Part of a small language model's weights.
Size: 10 layers, MLP 256 squared ReLU.
Architecture: learned and rotary positions, no biases in attention or MLP, gated attention, value embeddings, a smear gate, an embedding shortcut, learned residual scales.
Training: a variant of Adam for these matrices, 158M tokens.
Each number is 500 + 50 x the weight over its row's rms, rounded and kept within 0 to 999. Layers, rows and columns count from 0. Numbers have three digits each. The size before them is the row's rms in percent of the matrix's.

# layer 6 MLP up, 256x96, rms 0.134, rows 106-178, columns 0-95
104:501382404519429494553516514595545615425505520457495509484468442507594494514458473555568524486482497521477531455477498523563422523530462466472531473553475547534561473465458550453493534554481480548594443419526410569495431533530539540508474401545489522508531484499595564593411454413579471520
105:418454469530485505379517599523554527457505547567472485487534478575464497511459473492421605466435524504480518503519418511467537491447502527435482550560453515451486466513479549478519527495484536363471468524556481446455475533557541534419429451536446430465519366510571428506415603438487429460
104:479487522458450458475476502456501496485541494512468529469388473525517498488508531387503521506553545532499545405382460555456590477465541448595401536465479527453506409507493509557520461500628519403585478462418436538503530543567466593468496527531481584588523541528532505501438422415525533507
087:499458492541676462541546486459431409569492379462469509437507547565423522479504425563536513477453507480491571434560435446520452526450464490413474498491458567494503549533473473506499477461503576527522514438518401573500490520551508486516487547563474520553499424528539610470477512542428429406
095:491532419578468429544503459433529513513564358594464504465447429460538548463460477431453576519515605495429492621502484502397489493503476430471568553493491517521544540477562563565521523510463562486551456534441398473479441548542604503557533498457463451494528545507487480454465430522507442531
101:516572370518506485504538537514487524495409482506417486477497439434497475423512419479464489440594517533507471544537464460508486497508483493514536485535435559516501466624530463546504522697458488487437413483584561485488460539533402452490477521510465523564450491509427501489469490455369454548
097:490480450465501557522519488527516575527542541512501430465502480481515590392480525515472505517534450529457561406489448538561530478599513516442496464388454521378540563515507534531513658543407454446572500470489531437561511496446434470512445461447434484433511488534498581406501442513475410464
095:450495435523454547509543548499511506504508481415502499618513477479599551538617525468484402500489453509509523519473517469447500455565537537454543430639479565476608427478517598519434455462405487572448522507553486446508579545553521477534527522569523460518569426525546555491435574544505498555
103:566553447474500531514512476464476493464515471591488517469476396532565540419519533531407534554472521470438533509480513478586443549460431556546574489469568532392468501496580557379486483652513481553459459494523535499597493524514434546507445514509504527591446490531516542475449571469478383526
100:526482472655437619530572463479600484425520521471517464490447399563432505433455456497494524451430489547451463484449496449472427457411520509512462450510515481508482408436454504467483516488402466527525520473564504371520518519490536589448515495499446517467443418563508447507528573538426510493
107:486481389558456527509555602506525606419450501452473512460548470486476530428610506425411491487508508495548547498584538481527442519450537453444470612481553510517455425540534475487501468453479515535366522535470489611464592535503434551535405450514496490527483468538570529453473438492536556475
115:472486524508542476512471538537474505509394479493451453543462510598516471494484513386531563485398469568392527439547444513504479443570518424501511467426471499406527426505460552540588540473579466492545389451515501415447571507570485525474481389421487491460530506529479541455446482612525488457
114:606452514517490488527466549458478564479486514564440454495477466557453471473568460412539555465572500503476556514546577459396469595567506429394502508467492499515541529538551509490521449483452609533438454477467493450547436526547450495483482468471538440586493549515577460582454393392550504586
093:458486460473558566416520453512495468460451509516490422536451505457391384499546447496527623475501513519565494499497557590481540542455587483442616474490466537492531479531519459544473457448416510516526558534492582459592519508566475522485539525509486445582492540524484389455470565500352524472
097:540456494403502425382411410518460493422482446546478482457474448567478454417481601474469480485492527553471513439559518472490457479435545462512477548480491525417502404437542590533525558541503405550595411532537494571585447496533509460498495514455510487518464503562373482484486528485477533570
092:518428421528494486558528472493454428456477505499499513422464465556597424533498449441476482563533464517465594419511480447434591655415528495426555543564472535461523510537533503497541500552594436479524552435510460527521495519460506498417430451481513561527572559530526473554510537627562488508
096:525548478447543477502479515449516489474488385618508414406486523516509480420483577480501481487535550463545526454515430483473507589635551475471528465487484537552503456545562493440574531437441440508528466427592387442595447561534525505435545428492424495506530460547522445496519490557521495586
085:569488521439405579401535528651494488480423483456478523452407419531514512509512552495501559502571515528390514507580519455451432402526454533483473524492513534495505557517552443525493463456489519403536487539545416563566496478526482602537432568539526460478481432506524555452556578491489451457
100:491487528521502490553475434609606492496452513515484500581454519513546493425441547464486567447438506503431400432438529493456534562531476569570527458460501493496481562439530493474520540508512536548523460466444467602469547444544492572480562498458479584612512533564530453468527438478489617355
111:537578490483504490469464482537527596521561383518488511624482545540507569561457452521413537449450524543520561476500595516492482429433601467570579494519521536483503549530568545451504590471479520460494581513528510537458641543483521582436452485457458468578505518545475456549465462462509536411
102:468467456554455584587498494475461511424562585458467474516437464512484450453458544573600448513453477536485533420521545507507586468574507472532572513578492534505513557502516490413471494511472435422477526455541618482558495565419525523465483411504419474408418502543607518518504442539518406528
096:530459539460476490454420665524478527424448565529480468461494439477562438393470477426545496410457514541486513456432516454588524499555425475481395444498458567476477510514409521464492470553418602485557486487480536545526532495522483576545482513448496470456500490503459490411508555578482418425
112:492489457418435435671539448466481517448509548431453402432427417484475467501645488511487535433508548516462470481515492510460523484431469529481614556473535498535469479541449465472544475525465434489628471498504482539445524502497503559582435508442471464538461552523539513539549530440583465545
084:474477437516613516487568564482478454490520412446485412603483498558527516627613555438466481412474502519515492458547488512433475508481472468556487506390501522493590484588566490439530521508496477564556432472451567524522520534459499560464412449477523573598524433511518450526421446476532520506
109:481508497539561580552477458486397609476515471541441508435552523527486417474517637526431553475458527526450541498430535423423507518457580502488537444356466557499494467603464434426467551439528426453485434432523479555496461546500499528480542485538477479507564548527453474491563552448496511569
101:447497461521526566477468568497545529445479483450485449573528545559413606585483459478390504455508535519472505482587572467504477406442562575568506432530436550508495635510597471448493508531592499549510487503519528453512541551432444489566437512500476461519486502566494483585442510538422460415
113:511487596494505540460464460497479439444532546469464497491492439537470521430555492514579495453597532532511509514501422456393518491545365392530523528497531488466662409486504453472607565501464513445508535522400386525555469490440432508582510538497484597449501499522530512496492496489510483461
101:578471557497469507549530495458489446524484436605493455573469423410595509522525365465474546516522500520480544508485502463413542524488511543546503422537464503357481411506588512453493511569400475508497443488575544424523598545529515481514465500503468417565489525548431571532488547431509543530
110:542462459514493399604569570466516530434572436444443493516515507534466470412442548560551462533537517522505473432515555465491556512457398529523467505482475517505494552482511484549518448465445435578604440455413579540364384549424481475449567497500468493530481508526470508447444520543579539464
092:442522396495530556521491493528457476501566489449498481500386415539539564519460473443422521593403468562460559397440512566513504566407435553498510449387512481459476415517481492455514538590467535523589495484567479444491462508566486508470548474404452522548522444522423476540422505459519457500
100:514476547409601466563523472449461501427490461499522461458535467474470415477444585494467521505476580497525438520410470442436439479555549508579513419469573555528615436558581527557545403533593527490457599460441570503527524532510492512526484469599496489545533462565464521458453555497439467469
103:480555459509441588489531462462436487468519567535449541510476547467482453467513535434522565530465529556469578429469539419420497514486420527509467556459508519444442438568545521460479555498457481574550527522460584619488407486549446572562494476490443572551502502502466566545463544379380471425
108:559532437403382431582515581609446531552550506454468489433448486525421464492540533517534491503494531554558545501572426523493541426508451504492519508610552528550521419548566483586528520572571528518527538446466411461479462505502436600470463433532452483502539426531486533561547518450529454499
106:487509540517517537495623561462468555463482461466468462433420491527402436582553529514436602483524557546426521477479516542456522454430467463458496435447480457566491406476483482521562582493454467453572553448554486526621454520443533510550565465502451461515467430532548463515440567550566392491
102:615465433444491536467517466446507390497531565492411468465481398591544548417512547517498495526509488507527469514499523561428551501470500455465626492531497507599513516577598406463544459522520544442494491520419375504577543513437463486387510459446461569539488529504504466459499501494546533509
100:551539503449514532483531495462472486432540505555484536502492485447500506467578485577402565511526564519495550495431551561433488523617550501550440482526457560451413480393462571486454504514438451445555581458464476488487554481544424392433603549486453516519497424542491464522567524434387443549
114:529509445568508459408543429455514560428475505452481518405477569461460459437537480465433473464514525500518562562531452513514545453491496487467517575522488522468597614449464509418558441503447541573572411533583494606585432549510488575444486476568455514581487534547508475430430516534510575482
109:499474468412504480439486499410460503418506559524498452483525487583500581436613453440421537496495531536515596538568467459415533553545496476425574451513484549472515477545454514426458466486466455506520441508456423454579429473523467478558484453472481424574537515509571598470502612531531609513
101:533468453470466478475522521501506543499437580537470518611563398525437557507456570516362533455479487547519525528485411488463500492450531455471613440427566507518482451499464460556541419457528499589566609470468497534518421539497583568536397484490449478548521534532494562556494469477491598530
105:441433481530474385562514451534449454426425514482485532474490526508510458549504517294479467496475551535495483586491451455447424567547446431421481481463432533519499522530461463559429500450446438483514571527434458529509605497602454492525546440499478493475590514512564498443527505561526497473
095:441462440540514489466570473513448485470471500389443487560534528523517555563605426467489566503520545479508478487440439546483458474506567562535544600500571525577573552510495527460511405594448531441459602531548586549501569509489414502458449625492490486552528485521556494573419536522520446486
106:544489552432446480527423560487561469496437527440451450423515559524476452478491547430570458424485548474533568407464592477443579480536392386438436503555522529478520470470460550451495525411434485578552499473485458496524506548541442557427510487592497535553555484517467523601504537419449485480
111:437498550525513497500492449558552542503498478588427513536551626533512526378465543422430609466507466497432474550515556492459499529474556504448493480654471533476428477496506569456605486429408500516495527458443448465505429523518494556462483508444517494482596478545564505579422471560470521466
104:576550489506500571578524405492544490491461461551469485554504488502561504495496634450508582452439497550463546588508562473445540447537506389448492525551586494480472431491547481424442511535466562602557458457551585428513566512563524514612451481452517493478565514556509518479458584420529511487
107:563535432517489467514519530528481513520448592383465436427481476536572351570552603489512592499574509509490545425458551471404512465512504508482451516497538535460506466487548521533547490547561426524484496422512515491501462496450490586561573477443504442584444441531504463448446550495508511364
101:538529453506565488500539531488594457475577447429452387422478418390499511455446431618581552507592484560445480555476457559478484489513464485497565446537582521499461441517561510523578542575480479443620522443498495492522503510501516532499426423577461549516584451499501452526528467472460532478
103:514511495505451590473634417529465523462563446603482420409554510526526435492528524482465492459457508480401517466502498448491481464531459540493584566444466515517492438609575411546590536601482506557495576504505537500494491528555526509477461488362451517546515459535490432456502475441519582459
120:501511518448382520550445425506508506491487551449457462549483464463433390461525458441491391492529511570397475440532490479492469511560441488503536497507474537540503541640531452489501540450469527477433521517433432477611491513559486596487520458536492477610551506509476484447513369434450415509
089:518375509480589553427545566557516531441523402439513513482456466512495446431499446416481535495554496536578501532573612545497555445533527458481532515520469555510517416492514528444529436521518581513374528487425526505582493558454473581395467533546491592508475466500525505552556533437466559515
093:488495477370468459517473466427561462486566598569480546502516506536524545473446470523428459577438563525554489423448521468521506487535533510567483564402518559460479516535480476500577506481530351519424480538515489497507532513517441529500422554478463539459512514513653486430471417517390432476
104:556554544450582512392401576537542578478513531499536493525485508560509545545539578424386484486573530538536549457482549568499493377445479540471527479496577566499455542526564457524551525394463490495565557530491599514466531489540476544455505463509504466460588431545501432465406496523449479562
093:467518486468584514581554447456474477476553443477487443545380489517550478620502456434499504468493531540544517583518443487515450480527517552447462471471584511486451512446563534426481482459479499578496517593453556441432508498441396469450410437526437470526523353521533479475477567414574476475
104:576441455486430476451500454455462460531462457591486527519537433583409490484430502471503538474558530511503464490612522516508477467568528479534558486569499451507564500447606451381474588589416443490466511480569505437551445551529499484429448512462462509525489408534491401407513506519441444441
099:386467481521580436485477534481527424386512458409476529440507546478449506504581511509590558447457560507472463496451400421473524555432486481561508476454465550505548440520535551493516502444527508530495536456521538523500550503610532479544595550599502415574541393533473506546444551583549484492
102:493490487554526528476520507480551449519490440608495510512455541487521600462465441531536439543467546528420408477495538472510492461410458572562460508528511494546437462546578504444425583597487502505557506448428505515517573541514532556408421499545503517561431380557544518590490509490602547406
106:554492540511502472452500540457504585429510514483495534466484509539490488489530519490514498488552567515567545452454475514448437446462482484504560417484464563398573535424562573557552631430497545588491440510470430464468496524535499487550476447536505445551629404522442534500501534432573610390
106:520562467484447401572625426445472455488500483537474477506456526520490295477582467541506466482528536546484508529488520411497573551493485502427568582481489495427378539447486470480482532529486549484554547473517528545604535453489517477495427528482500480546495452552502482496463576515579427543
086:516592422515489454567448562497572528403553422499480425477560566635569596470525542483402500534462600512524434530418545483478575543532533464470506487452458541454573502550495531450533424459554414505460592486529494530529520507576509529439533474513497520504498457536536498522540601535520486569
092:523528384519611504519458462527596515397546461486483520469553526547547420443515562470479485470566584542415423528568537434480587561427473455526470464483453565466424540448521519505580445480489427551504526365506498539454540515522473506582534534591535471491501585543482478502453518530535500455
087:493459459503550474603426486556446499487457475449489537564510517496495482618582496589581576438554544518560560527439522489548562550558491447545487468578556519485551391454476479479473495587485508457490476391514489451461427540469446486500376447538441525510546475484529505495478407515456431406
077:518458631494589559539607526637554379389457467494522495555478458430554441492560521474510538544521538452435456473541513485490485459494596484520537595385462516521481553511471611462488441513475508437496457508481450556498534522474446499438512501551463463550522409541537482503458506511451489513
090:584458537474481380502491517498536484422528505568499499512564522509527537489400494581498442552495521524438511512574635477502575471432487486481429478426521549479532461533512541491615444520485489512631563397485618566490477540536500494519423465586440482519477548504462436522451514484476461419
105:465454486487475487484450463573449517480502505480439423429508448528535395424517374471507537560401492526412439523542415442516463468483499516395554597573492506550422480472517437545520530521406479413579493438459427487474483543525509465473567482476503465479604516525472562497494416528578457515
115:409575450383498488471379426498441526512552483569500465426473504509495424526533558486512427444594532558533483408470489443469495421510453492464483564508511544487482467548513653455581495494525520517521484554524612538537516562516472471456459397524464521582519557526499468510552521402508495483
103:621555472454555415483510497572409443502521490521480603458475447507612535540516454540489531427418521483486531587536459449463528399516506474443516494464384552520534594555546511497498446620473541521557472550477491519412455480521423507495414471428471458492478421526475493528471522443478491446
104:457460503455420484541470457462524607449454562618434548553572398461614520464518490506534509471494564520487557490366431501474471518477490599549499459470466490465436503511416481509551549517440391517541591490479519477497542519559571492536508463558417505555466486524540456537415477540515539565
106:413432557544436478501526554460552537462491482489481457435473400443563508447561485449411502501488526522433539485476415503477493425493498525578572550542430569540584443558545372490507564533482551503374469565522534534522402530496526418435495538475457506444568491521583559527534478557502463502
101:517527467464518516452574561387560458450520575483455470522473537507501487530458460586438519523561516494481522448553577547467531473391437496492534462550527523482470432596591431436528406575504399500465522490502490606555534510515422546434550509543479487538533445520533517384419427458528559485
103:567417491519410553534450458486471585447464587423469438474379449545490476467526509536633526466597520481529435450439385497437483465458528505500577592435465488535525447518513527527473576441508502419506448500503410498476484527501498476519548507460508504530410594556560489510488522589491519473
094:574509448535508641538465480511417510451547568537455459533590489483499576503474531417503541554519560513457495483506427430532552492488483503519552524462565461446583434542541473419550545517506496391515493483421508508507522509529486586505470423508438436553461484520503445474407632443452398553
108:524463569448475484560520494527474473538471534421471480468540462484581512356541565517445496506357542545541490418447586536494493483591498509482498479492527492412484537510581461476542446510554495490528626454516585504558508507500474611469470550529426487499525567530582524523547394522561427524
104:476513441420598406479464487498504538529599441507483562514430453440465466429496480517525524513462580500528511578487479534445431508415550405550537462538459546506420502560589410414584434446494475555472474499508474550431474563539413440487482478528485497565435431524486529372484548490481507528
100:663515439461519536485516460493507491462503533493452457599504480496512527416572559529489486465482515509569608521444485463512501542504406472425566528478548499401495464500492441415452554570444454569589489513479517473407423460523453466458425414508516591540494563533553480466513567570453452484
# layer 6 MLP down (transposed), 256x96, rms 0.125, rows 106-177, columns 0-95
102:428513457498482432461404571443442466503497510528517491581513507500465509571438450493510528544474473516508579396483420553422531524420475572525491517475437536469388647439423485586544565506584439537511494472464501512545558495435472520511475513556526512456494529581542391444439578479530519502
099:467589496513546528435563411452579528481547547569475464468484415530477445478452424487471427475531592459588549553422519494501486536577434498485417459568556452512519465492553500473514374458531421481499479522571493511499535542513547490533494478551481504446440443467567533647581502558465560461
102:508466534507456487436466540411497502485464492509532531479488534490537553544508479504468511540471470493495563557552568389531497423561472485481472417475534512382513475596497567544434406516501509512449528388538465588460463488464478458592530499434493424511425575617519564510435409535585414529
096:507412488489394582441551515501538493633539568523469477485503507420606487487490559483528515560515522542522450586509527557500575468531499520535489524548488444495450505456461537482466521477504373499526533552425530423522548467540527480513447465453501549492509593365458401563507527508616503578
099:543479518395549525517505510499441489426509507493529591482478470504490484528526589659544493467518510528425413483583474559556503452458486485542488540454462454444524438456450475464466440464529492596442520535464543553527407471385597506494479512543431509412531490485456450602374520490486515483
108:504494463485541517515609588549499544607483523487491442535513469419487542439491509516489582567564410495495538502531453448461429525509504411475460453468527546514496612467527515390470562455521554507552432550546509427595569509477447461493598441502518543381484519546511492582531504477552598524
096:406460508459468548443473448567475452539525534532448471543453487577491480483389569487504534487519472457495428427432481591518529545509501516528548484433436508577470561500525444455521462496530476580512563464441443533512409461441463473494414580430463684554527498549430555460468437481520508527
097:514552568485479536425439470519481455495506496494451460387416417505553514421537416519459455526496501517593499515475476572432515496583556522536437516496496501486569490489519466488484572538472539515545564566448410541510399563393391493508535537407413477508453430378472500531534554456483536479
101:521525545491549584619467507512462435476536490398520524427535503519586497523513509590547448475514493549520451476464447472425559472524582536465524495443509470504589428456520500506546459558584465635462489461498522481517537494475479478542457633477603496538544478373564525522578440432481483489
099:535541479563495547448472531500462487559484606429454479483433492491537406382536506569565467494531560507579576555574496402504476499572500507564430633515433438541483495522481557373528407516475488522510510512497532390526529496411485496528520511429516549518505455439467515539435551479459539480
101:481587581546485542466516457560522544545565572469475501534472497543463514512457486496475449497528466461457447462429443560553492596444503558475641529474534444561457474455512482508523624418553447449484523433495447577483368516493495519587492557495582433494620433532468487480503472441473498464
107:492572509555445619434474560527449508525593488474539424562527516494459471586464619533458498526372507520422434359517484498533511450516394545552541494552512531460531509451540461529480450514455512461471443492502554449519481551479477449514454547513467506517405540488469498365528476513533457573
106:548473520508543603512481543560400496511452563467534476494549428445463467492522558513453521477505458454476496485530468476470514493515492562470481562549443411577459535544486475445483610454470494556444517498445579489534568548568454411471480503528395553455404491541493467445602426427491570362
095:569532594411578525393452458526461497500486526560468476486508467466463462517463496631465498511554487474483506450491522486553527526536521525506360518546466524560498531507500396521581477474549450519476584503493498460573457472533532506617465534438485514471493459437522528453478606540456672517
095:451549505489496492497545508503494607450502597502571446538483498535462546581490450543541481442454604444528522571408453541557469583517545528538461458471515495519521504522428443462527450581596441541479637461556479480547490479540420586530440518518469493498433404512530552538405555520462421519
099:513537596420506395460486476511576512523409489600553493517538481520456514416511457525596453516574564532543416501541488443608435460521483500540547489544507492531492451431440531597469453464433412540487433484616512417420516529498469483525517497533512543460485504380489515461566559496476463479
096:491523507427526518555446409539530492478418510527444594453453428497457453492505489433558598511462451496533558444475423491549518430458519455451525446488489534563478475450435448491499515482435478520553523415536449566608567513595616531491486576511503476502477454358454490455558517447553431530
094:446398550566543511426463577510518561502475447503529527543537609541477561479505539501425411484569467541504556461556461515620569447474509470561547458512479526523509530458516575598493484480446580492457421539515644427500539487457443559548596501538496503441454543457487460470531466548454498551
102:605536434504537506506508585516564516586544461421580509516462466368502492547556467535522472524490474615446511454524454435533473522440508489547487560502405482452483550584420480461495500472538542472494526554388472560545546507393500476525466585470614543479526553496477478396484475536541484454
104:534482512473566476475499552501490476516480446515514495450521506428467454483552476555451493567486523501460526583492590464550475533484514593400548449546503535477485618510440544502427476545502456459420503428550437505560449495448491565437489696424462508579483484498494468508516604548500387543
099:408572482473504502468620491472458509475536531579476495464575486493514563445483483508563591546458441458512440505488512458461488635452523432476454536505500547509470441502477480556511623465530411571548558488515529398455492521496531508460543553516426512506616436434446563506540524590474587454
098:553445526502448562532491519519543515617476483386485462531550480468526582500403506539511470583423388538533460482574450494468429437512489478459451511457553493465551521469637502450482490470509479547485548449528402556531551478418452509577508489410516441484463552515408495505430478493516602454
104:552370504524564540447432425464505532516502519484510538608482538512543478531589490444477385480516457507490480518431502426512496446505553483483568447567561554405483495532462556541397513450547444476533497509406460446509520482600490452430593534565434588511499472468418462518548531455429526509
093:486590513498601435554525490506464486442536327476482483514517426498496518531507462549515467524560494442567402544529474513435485422448548516518409449491453528491500518564522504581490478441413542460491511457483463519502513490497496463531510507542592652500406440382535498519481406486486443470
107:629453484483459551356441443496550528422543445517589576441435449577478472471500554390447527516517488459571510540558539468535524550534502528549563534404565513512460533432513556540554509497448503492472483550506513500455515580448532449574521458430428466516460536528566541531453511424471447449
100:465487527469592522531406530444548577492476454530445495549506523528490538550538554507428417440448461484504478459484384501519489430515433622533482504562464466473525596619479508441436467470558508421570462467484393511515515481407572571451446480490488509550471446579389517502495472522512464526
106:579452539398527450545475515463452488582565433508474581417519545456467590501463518524418500445538372420563541508443571517567572560569555448463455547497505579488544494492461471382524454490550486541467553457444462522543450555439481487440499467480544535597524457550493499492518468461574477468
101:492520547536560548426570487548548417462521590549457498535482461557433609482491527625524562469533523496441450519573387437483507479505550424499551502536508454436525423542451468495479538466490534528492487515532511505487473535534448484476460553486545594521379504489645518546519524502382571516
104:565468533464525458495531401476543457556475484427514534498601525433459600579477509472435692458413525552550414589535570564493514491527504483495440531432462486482471561484494512461478484488473513502505513535577463557567490468548436446471506457492444528448620546521560516435463473476471486457
091:574452539473524525460513481498558616506595488436539517408472571514659545543385471533588514484493541496541453533523526472533544555521464489407558356419484465518512499427403493455433467528543494507534517538497494542495469438568461552513548540502466476497481512520547442483446475450450458561
102:436511579473484438527512452521537469536463509545531442508555464405587478532453528512520508573492550481580547470526510447559514422500448531418418487442477463488327424482598441469442473514513435468523549522541540515582567524488573515536558471514523553433557526605483502423525481482490491402
102:527573506511512513584530557534422540470461511505504572550522487541484429540543448533497513485591489431448498585529482624491477531429504597470458591464562568618556502471421468486574574527496477470464458463491438546453511569507450562477437480466522512463413511547627536516446489525493562574
101:438507599514531457563473501572558492472531391515498444478484468512406481428538546515563482537489489537642493475508502525448615538489523506500427464556513445493491457499511460553548473424482499443557491440595516580518399418504523541467470421473452519431480373492453544566487482482516434574
103:448556533467528444508590532524452502562525507586469457519454521456473539513547453517420573466452477463389480495516513466472460459554481428390518483444526500479420419492480410478502605521575536536508493548462498506663510517554501589484438524507438495474510584470498500632493515498583504554
101:617488507477569485532469507478459465503523505508539484434473492433498479436504402509560546524533468479459499471470431519537505470458551586515527560502437487543597514509538553407501487454594462398511476519482512617556441542392480526596455401516453396424480527452488445446561514533459581548
099:477565496581506507505420468493541473530468446521451558511541628432553541456580564500567526571473511500523468465497487519517455418544557518481518527529556471501456479572582469495432461444484545463504597512493440456456520565523576460433525458490461483623463548545536589377518464519478614423
110:539476513444483463554503473481457457576557460544499540511518523464570535481494486448549518533453346508425573486476541477520504542502536582505489515515420441417429456580431470504463419453451526509498553423518465530500397440491466458388525543504552500438421565592487516565410523427517455575
107:491497556499468531525473501601521437595491521423502487500567421512420466573530515559509444525385502528550553455522539498532414495418458533489478570459526486573433506506516517435571568508591499532501463501362451503509531497466420413570479578527477467434574511461500424586456514432550488464
102:450463579431510506509463559491496477503470516556478538498464499434492502424488560547521538453505550473523551568581579620521458567483470415590481513550445510534508545525555518565539486532568571440503517489537351515421526525490490401540505444494528550532512503365541575549477441575495512411
108:501437509486448489549573546456588528592524528440516529448440426371479553558563484425409491503581515425568539527531533475510511467500483488455478456511499483498527503418495583474398469527527431434484492473424496491536546496435519420547437537501510466574405491549539600531384499517526531437
093:527521639583485591431581466574501564389540519490477483531443486429577553457542516585505472532519458596527518536483465581382516439474558552536510490528500485529526544431476510449585478512522447493495514559454480525547445451517464482526542506557505446489464488346509531514499510469432458574
104:513450511482539547435505495506417517422540465587556389464448449523515471566505509448518517606456572465520474502503533425441584476405510566459581637547481469503515566438491483385462540534484495520531641534555507495510473465486515487531481543412464436449519533500499539458575528482440534459
106:595462545598532488458531520526557598527494461560507551462449551497574529469464494558523445510610476517462448509507542539435464502522497547448500464562550524453470486579561547498476495552552511428518400591446425496438528503445485471565510468557500570525461488528382415416434518455616467531
101:421535512456572529478438491545558426552548501549458579470515503518585478352469533533563476523423530426420532454516536456490516459455539505498593523443442525531436477560543524533437543472515406501480482410485486451589538549552528544527435593432502501514459470410487484473615521522560460491
102:550503545526534488484451468507527556461507483498463543469580440480449479537509452431521571517489469542449466435519389515437513506515586527423497390468546536497461589435461637447510446572479485443421517545434390457540516472438553554584515570465447518623502503464535511572493452450484488520
103:542496474477460515498494583590448557439569562473553532603443480498554526506493598515488478528544609501536570378484486508497468534440484468505607585509554488467576616590471486470464448403523524439569414484465485529478485529492560525461517592463505554513426457505537533537489470435500496440
098:483524608488599559407519533518536387475550518484503520511482589502507537494478491484474513508554453505498392577474514441486582465500517560450501618487453515557455444444509508538505592524406452441494585465526513506505560492473453417480459540504484451458547525554459559490475380461504617417
111:438466502516497393542558592548556512496424472440491443369439475478480546478455468519543520512515530451532486457549554476580484586479544593489434524462552456546558523442477511474514540457450467496494455437598480493538547496400540440503557447450624430497569553519469511510439495420571527436
097:498528516529498485545470512473467500419493504498535508460469521436530500548584512505534525487475508482525529441470500561510503448417577450489469475558459501464505502449453394507473394470500500492500488450469517475446526417381612543450421458509508609435527431291529499526472429561451560555
092:414477571473541521404527532521534482398540537482459451402507480559450462519442479538504491502468474514529469524441411495550605506565469481468416497568539540482491414534567492520524397574511494468453569496509461462642506526546569538523535473445439495579494436452402521546474606538497503534
100:533494571508513495662471473451498559524413542455586427521463554448543497578440504462514460559481554502523436544616462489608495496466458445513557597544501464500453494458423526538451555469461554410509520509500466476454587468534618451496427508602480495530517461478459468500488497550476437486
096:442545541497528459438579519505446502467546507490482423490450444481532507460490575402501503477576392591602563473475492520451586475472428560479412528491519432494477519496582483536502500398501413482475491472583530549467507391499576377519522541554453509521575477442406455507518540525475517461
101:498435440602464536456494476498507586493640449515476533589577502536430583521477599529548454543413516579443540556461425551510484488455478476423489520499508506524537582458569520466463392481558557564511453404475452479391429489469496551463528504451485548511508494494527522449505552504569501554
098:497480501449495469475527515552454530506606426500510504464414512484468483533501597475528474535475532398503539547465441451525507464468590490448499461386538417502373597481505525528468427498530549523509458462418468486560532475515597415443457409514483428492441472395547461503522576537405448502
097:554529410526483554420462493483490598521522477537535563598610518559428516525474518522530502522524482432423577519522593474480497442524572471461457500459552471512487490514534528539411496456467511534512606502513535529484486489519524411429475487558524606537519414450448406524528580468488601378
105:461489502477469521577521471541543480448527517533573591551642452443452496505461418546480530395495463557578554507470563465496430504552624547474448531540485486438510507513462478504509522425518466473490497410458493466522488504466417433514520457403397462501535642487502514577471508594484539495
104:450474444482404519514506445470499496550475574506420585500462521532441582476463516556555541470498445561548509494529544573521485398540628486472470425470490497536489462498449487546470415413447501489478428488453450593547573572461530547550448448513476572585401584502386484453496490516488522464
088:436437590511613499443478478528511502326486562471492521554516502516506497544516516552582476448538454438479533539485461470440433505512504505457441525507506489491433483453498610599475465537437542443470475488476485422520561585538563544527476495494454582491525472373533449478579535540562402473
098:516519460484449525544470494517521470493552401512507491551554531513442536549462526564524553383387512506517414410406560458494548434558443566455455411502474449454504521513501501540587432409511487408469499451515502422473525559527580475451498545495499531509521487407548428514524383523527407460
094:494478518395596498481507531482445555528462526418516492419498544486531478412559392541588536536480408432551475487451566527476540485466489590470434460531586554539470528503476471476586529520470563543521487653452507484478617488474559483549458446501446442562426464487538469520464489532537454554
091:466482524453510434413607555505491459478466433490479581512488575510428544511493438484459455539493442509589470589496473524542509502495540531600545451482517523564508471435447493408484472487486449457545461519494544501472611504413496381526489418459535513553531573386587522537401502446504562561
097:416510517426537499411550446511489501487519520489552453532496575535519557526500516476462480448448561487569402473473567600453531543555491485468507443492481520474421484519669537575496427460574528468462550505542491467552477538593481542504524531574626444429464578386502492444522479478508512452
103:530425533535377483519483567480558513440533446528472512549457469490426542494471560516484453574457405540506522415486535534481508468580499405512555513471482473448552523464573519480518477535470524573464422572547458577509523540536521453631604520422520512481575534617599524510491533439492544553
106:538481458515605539448521497473472466469506486481476452519546469544491411455533513449508505504486539483529463455493477531536535506472508507508544542493528499453620465533402537509438453479534511454463625511549549545424617557477582538597512454374539369605492483549567508472417465474539424536
099:497504489433451508536534478534499449476498550648484573540544578511568426581468520522526436461479447420451493577486501441406527491571524520466489452497538519493455504487490476524458505445571464472497459472476522420418522452401570469497609519477443464556546519436539464435476444333516485539
103:524557458408462516480565517494502490452499441495443464555508495540475394603531502542441538547518486461610572432570487626457531459483575570525576363520531441487526574498428492544485471511461495572570510550498491441514559495505544540602556561486537489558467560496503507456484563496591486510
104:498479480516456553459595453479488480502552502417421476421449466532499582488452517582574517543493386431413483527516565542564526579496545494523423522524510509499492418518498507481534480571510377532466536588518492474492511534539527415560608558523445486470602509522491431380436510464443479525
101:483574431476464588512511526514523608584423516477509550514480518432482554510525473530463493501517542511469451529482514512417496395540522471526517525515487444623550584448430465551562457551431453485555445491571464434543490537511576507452492367529536558444438530534475469495432445437575505386
097:531454513544517548543548509377517580493469496466533425480641512620479490491586530558470504511554472478505482562484570468495505469548413491403436464563521568479517530486437407508434524421577511485570450353528516590507473457470525467460467499472462512450455517509523518525424486517461537562
094:449451511441455602480485449489523554538519526410578530549489452477440574426518510466445506536513501543457481489500508449469494562448525517431476523417431505514504399486598468624449501454500473535466571503413524450534558496479528496470657565522532564498491459502551432452586532447597544526
103:540570463524463586531547592502406474548505564598545544476459419473520486485464511544406500416407549510433605541525502543554509402483502555468459595486544530495529495531570349520556514487531530496488458501495506596559496465460527402480517494537578445494566545506511508503531472479524554440
107:476539475486450490500507460521465445508516462401550533530442427446408561515532535475455458658468540485470477509457509531517487560552504464416527516486506442550480510474560494445511516372567440514526429528380534523454550545529498510477469485505480510606405438477458537518537605413462529606